Weights of a small transformer language model: 2 heads of 64, 299M tokens.
Each number is 128 + 24 x the weight over the matrix's rms, rounded and kept within 0 to 255. Layers, rows and columns count from 0.

# layer 10 attention output (transposed), 128x128, rms 0.0696, rows 127, columns 0-63
[[127 188 104  87 104 116  99 126 105 111 139 111 125 104 117 149 167 106 119  95  83 116 150 147  90 139 130 130  97 119 149  99 129  97  80  68  71 121 137 119 113 132 114 154 137 119 129 111 104 159 164 149 108 119 153 128 131 100 141 122 125 128 108 133]]
# layer 10 MLP gate, 448x128, rms 0.0824, rows 0-6, columns 0-63
[[136 131 117 140 105 138 175 117 133 123 123  99 135 134 118 129 127 102  75 133 121 116  84  89 202 103 123 101 109 117 106 148 155 147 123  96  88 104 112 149 118 114 116 152 165 131  99 113 143 100 136  99 140 107 137 124  94  71 197 111 115 143 127 154]
 [ 89 116 165  75 132 129 109 120 135 110 140 153 139 167  84 140 145 106 114 161 154  89 144 144  93 145 134 127 107 172 151 114 134 144 110 107 145 124 138 153 113 164 141 127 114 117 104 166 134 112 126 136 137 103 150 151 118  57 147 131 118 109 155 122]
 [ 99 138 106 149  83 166 124 107 132 173 175 122 125 135  87 120 169 144 126  98 102 111  98 148 116 117 142 138 104 134  92 143 170 116 100 121 105 160 158 103 162 131 125 111 133 116  96 122 124 110 131 103 180 146 186 133 135 107 176 182 123 110 132 122]
 [147 157  92 104  89 157 150 181 138 125 134 135 123 126 138 106 104 126 130 122 112 167 141  97 151 131 126 114 119 169  88 157 162  96 153  96 149 147 122 133 115 123 144 129 161 102 161 129 131 103 146 133 154 143 158  94  99 112 147 151 140 134 100  93]
 [ 90 103 144 136 200 141 112  77 142 162 169  69 104 139 111  87 148 147 132 144 105 105 130 102 136 115 125 140 144 161  86 145 132 147  97  96  84 155 157  97 121 138 120 125 132 149 136 146 164 115 137 102 148 135 112 140 114 117 123 156 125 119 121 154]
 [129 105 139 158 112 111 152 102 113  90 120 110 167 139 153 172 187 130  99 136 141 132  93 161 121 109 123 150 162  83 125  79 119 128 147 119  85 107 149 123 100 151 173 112 142 185 115 112 119 132 130 105 155 107 120 161 154 101  99 138 121 137 147 144]
 [111 154 160 127 120 113 136 149 173 102 127 137 140 186 129 149 145 164 141  84 143 125 115 108 112 144 140 132 100 149 146 130 128 148 142 106  91 141 117 157 110 137 161 117 100 144 149 106 166 125 137 124 129 156  75 140  90  91 146 116 145 143  91 139]]
# layer 10 MLP up, 448x128, rms 0.0775, rows 0-6, columns 0-63
[[134 119 132 136 157 112 161 106 105 142 178  65 124  92 146  92 111 164 126 102 101 121  99  90 108 111 130 103 122  84 153 119 108 101 130  97  97  78 149 143 119 109  89 124 106 196 141 158 123 139 141 162 163 143 126  85 147 140  93 175 103 105 111 106]
 [141 132  87 158 115 139 114 127 154 136 166 113 146 118 128  98 137 146 127 149 154 149  99 140 142 168 152 108 126 141 148 112 146 135 116 157 146 136 167 120 137 166 147 152 156 106  85 118  44 120 101  83 119 182 118 124 166  98 105 134 112 145 148 121]
 [ 85 113 141 136  91 134 119 116 153 119 147 154 134 108 126 155 111 125 172 127 144 128 115 134 130 119 103  77  93  91 124 148 128 107 106 146 155 152 130 140 129 131 144 155 119 143 131 159 137 121  87 107 111 122  80 151 119  77 171 154 164 110 115 154]
 [121 154 118 101 148  88 146 168 156 123 100 135 101 113 138 120 152 153 134 135 115 164  97 135  98 145 119  94 106 107  89 135 146 152 143 127 119 114 137 153 136 134 142 140 121 103 137 142  97 123 112 148 129 129  93 111 130 148 117 142 114 165  93 129]
 [136 162 119 152 162 142 136 137 111 124  95 115 128 136 138 176 139 109 143 142 125 144 177 159 176 181 123 110 134  92 125  83 165 192 138 131 111 133 133 163 112 118 183 131 180 158 131 124 169 110 123 142 100  93 146 142 129 120 128 126 109 123 173 147]
 [103 115 130 115 134 138 138 117 126 132 129  98 147 129 120 146 141 136 104  95 159 151  94 133 125 139 158 155 127 129 159 131 147 110 114 154 132  98  99 102 148 117 110 106 177  92 102 126 145 101 100 127 124 150 108 110 151 105 119 153 149 142 143 115]
 [124 107  64 145 105 133  82 123 148 155 136 163  99 133 103 162 115  89  87 149 132 136 118 113 104 152 167 146 147 156 119 142 103 150 112 137 101 130 133 156 124  83 133 112 148 114 100  76  84 121 115 121 106 128 115 118 131 123 123 127 111 173  88 154]]
# layer 10 MLP down (transposed), 448x128, rms 0.0798, rows 0-5, columns 0-63
[[128 170 158 151 199 114 142 100 120 130 115 121 128  93 139 131 128 107 166  74 130 144 139  72 100 102  76 123 112 112 142 131  94 144 114 100 112 105 132 113 121 127  98 114 142 116 155  90 148 121  76 127 161 148 101 117 125 112 161 116  99 146 133  83]
 [121 107 101 128  39 151 124 114  94 162 116  84 127 125 119 149 100 144 139 148  99  96 129 178 167 133 166 162 120 136 171 132 136  82 140 115 127 118  79  88  93  84 124 134 145 131 117  88 113 120 155 148 140 128 159 154 120 118  70 129 143  98 155 122]
 [ 97 121 120  77 125 116 124 120 130 151 117  84 149 123 161 165 133 153 170 165 120 175 153 153 125  94 148 108 159 159  81 142 159  77 136 173 127  79 108 117 126 127  95 140 141 113 132 126 123 122 104 125 156 128 145 142 127 151 158 129 129  97 139 135]
 [120 158 123 130 127 164  95  99 133 122 164 108 158 119 107 153  89 141 134 131 116 114  99 130 140 154 114 141 118 152 118 129 145 164 149 138 135 154 123 137 143 101 101 110 123 133 139 116 137 141 125 110 137 132 116  90 128 101 125 130 144  90  85 125]
 [120  90 108 128 108  82 143 134 118 130 153 174 112 120 124 130 136 195 108 120 109 160 118 121 146 144 113 128 129 137 112 140 160 106 117 135 100 160 112 212 104 145 138 127 113 146 131 131 122 107 154  89 152 143 137 110 115 141 171 121 126 148 133  85]
 [132 152 112 135 149 132 125 159  83 124 137  93  79 126 103 136 126 119 123 173 127 100 115 146 114 169 177  69  93 140 139 129 145 105 130 125 157 125  98 128 100 117  89 115  97 107  71 122 119 135 134 155 136 160  73 113 159 167  98 141 149  87 158 115]]